config.yaml
parallel_block: true
init_std_o: 0.0
lr_head: 0.00626
grad_clip: 2.0
dataset: "wikipedia_en"
Each number is 128 + 24 x the weight over its row's rms, rounded and kept within 0 to 255. Layers, rows and columns count from 0. Numbers have three digits each. The size before them is the row's rms in percent of the matrix's.

# layer 8 MLP up, 2048x512, rms 0.097, rows 432-453, columns 128-191
100:135139145151098129133145118160088136160123155105155074117157116105136103150164102113106129121132181132147129174089161149090121127163101123091166109145097143134138165121138150143098155126115162
106:133109153114115142161169106115122080149118111158110125125129165112113144159116111138122115115170139090105111154177159143092131114089108120101113153119183101153093078132128138125135107142144115
099:162099137163155178096099124164127109121133127134126101168112153100135144144090116122079147111118085155112114112070169139110176156166165136117147145174120137151103097093113117121125105134118117
103:101188137144126153125144118130141097115157116138141112103098112149146179103189113141103175136135108113087130165138107123121097134146125116077166090111122119143143117138146123121150172136104111
099:116122160122150130102135147107134118142137086085110145175126152107123116141152114123128093116112112106089106103146130193125133097149131144164147105115155148066143111106100143119117130117139102
099:179152115142107142126140121177140129140139116108168165153085070114127122121110163128150164103103123111144154134106113143140147135114119093145126130096158149098155121094149120110179128107090116
097:127143094149125142167123134167141121128084106142148120118169138176137119096147145145108125112161156124115116097142160108122142126113170155117149143146099121130155116086151076126127145087110165
087:143116143165168145090158145142102139141113137124150205123178135111112112102111139144103115120160126132145124145129125096118121098117154114138107104140117110089115195134131142103103111131177160
097:150134128098115124178107144124144137096114166162186141165133084138113117113122180090147116164141129137120125131135108110101140118131136067119108127133111121133117099151132154116132140149120159
103:125142122160126119059119136151102127144123128117108106130164143159163115109133107158087126098142099112116102133137090083151081111133121114151113106104123116120129071159145155152138157148166123
100:133157098174145104128135092135106071122128089106109103125145107172106129139133106142155142148135125144109106125157151072129178176126109135147162165156097136136161144109120167159131125137139105
099:127197116151156156140118109124114147131181132120105095106099139133133159139150122157127137121132116154144138155135124130168168082126141108167111161124120113132104109128130131115121109143136095
097:148088133130138160116103137132114111173137141157147159111179103088145144149101131113115156170138153135120108121128177136134136120121128103119102127138123138097097124161108128104189127139134146
094:127120139137148119117123110122124131137137044132130134124116156111154127135121081097117124110149200124135129147120105134103108124130139104148149080105153124094141128113127089111089128121140132
104:162119097106153131169135104113119101120157168154118132090110067092167093119094145143129116127127126149150152148123126149115133114117092139101126093115166103131135139143170101119081099155150144
097:136107097133113144120119121108092157109152088140175196126108144092104146146157108106121145148116100118142155135117163157162143133151123096135111109134115121112104147108153135133081088097168144
101:135085134151145137109149119158121176123140084081097147143073107133123104140109143125104129121125118092143103109127130111151141127104178118108109127136126154116133104135115080105171113096140083
101:145089149138132141150098155141126093097091138162133111124137074090149092124120135156080135105119110089108110127129169130090123170095114117168171140116111135171091118129090139146137094091155132
106:112109087154149099112128102135101147177153127154140171149099083121107131152078134107149159115157151165136130120144086140165106119108150078104138109132158087121127125116113054120121127127153139
093:139100176158179123098140136126145096136109117092140133122123090152144143172136139119105151146097134067129155125103152107155093095137105151162146103084157133107107155101122151152105128154177079
102:130114161170088154106133139087093121171096104121123112084115127103118117134082137170140099100145081105099143165136109101105120109114139132131094094153127148159130104084095125119121115118168123
103:085094121200160133149129110116100132077088156116100102127122123151126099121119120149116165140118103110114101167103110134082120134124133147151096139135152150145122138116131073146122111133106146
# layer 8 MLP down (transposed), 2048x512, rms 0.0497, rows 432-452, columns 128-191
101:157145175106121147101120192115143168153128119136122155142176097153179162133123102108084122098163157122117149094145121131131128129149128092100133127099121109107135109105147123150123058117115093
101:136112110138136137118137084107141120130138153141113124150100155101116162137146094107097141151139144165134178133134136160100109164130176123151210140168115137171144144047113182147131142139148146
098:161170102093108136139084086147146102116145138111143128123158091094133129100113137144105144160087132150080143127177172124126120187112131114101087098153133148129149173117146132082104117108158125
102:165152123102149150162121116144110148113121115105158128111106158152178110127116124085116164121153110136127113142103083122091133114082119091140106110147144109100157114129141156151139150068086115
091:094134152182144148129144129106118141121119130147145116169153179087126108122120098156118136157140123122139102121170108157091157155107126141140112115094099165126115106134147141130150140127136087
102:113104140136139160127122103135131117096115145137104096112140107116125139158150168147161192101153128169181068170104163157127097154127158110146184119137157130109130151120080155130126092113135135
093:121086169162121118126110105078135100137114123096129100167092166089106110128153104120142126155164112131142161140104146138139140107108078151116115065087131173075114135107128163098126086091099090
106:105118148108117148178099122123177120154122127143150075117127069130103132155142151097162102139142126180142089132120134142134116120161136122115166119119111087125185105110141128146170138110086104
096:146128129108104128104110117109145115087144130119073116112162145114158121164132099112127124117134148131103166128133133132130136115139149135154101135114176123115155135144105117102128106138130118
101:161182107165126109091125156101142146145161105099105128139145119129130135091092134102109135094149131163101120121100125130119149149155126097137118170128101116143136129081150127134105168138132191
094:134121138150099156138148124109152146107122141104139131146155160081159118141113104120151135160101133100157202161087142165120103154102161130148117157092131095136131132159126127131136184082080096
107:113126087127133113150079134102122100133115154170098098100120155140088135141157076080149141173146127090124130152102145151152094144104110183156117160144127108105144164111125149092108143143138111
103:112153135108147140106129158101100143147103137130120123076115144169102130137097115152143132114147104164148152128118138114107106121124123124164131113105121114135161145104168109151095113147164147
113:100135133131142117126107134122152122095122212147126120098104118135114132124103159154156126125101091111120146095127144110127137137127112122104113175125090121142129108136143147123181110149117125
102:128160085128105092084123088114132143110101159116149123127129113137155110108141118168126146120125085120132176130159099164162151124129132130135145148116118126140122144086123193138084175112135138
112:080152142113127172132127104089144125151162108140172105121140125106161140154133124129085153145128076116144141083120139118146119151135130134125095127159072129101137156095168128150144156095130161
091:084119108114155120090126145108102100107135139103102126083140142094113124130123122137121144073129113151143137141103130083116130131127140132143107111153139125127185117115104178110177101083173107
104:106127139133144109116091120154123136141118103139158121130139127124105107115112111105117131109091159157124126137123127106142119158125142109106127112126100146136121121124126117130088093113130076
096:115191121099125123108156124109116163145136102124131097126127152112135141104084082152126159100113125146109110088111138126127099131150137130151088121107135125061111135175123129120128150179117108
098:099163099098142151094136102162138131150142118151146126128137133146124106117129119095121096098124110119135107135120127115112140100120155125147154112095106127121095141153112150118127152110127119
103:074137129145094140160093161128098123116175167141128134142106119088167113095118142123124119141092130137122112164142128176125133141095158107131146143128108124117105104105163110124131112163138178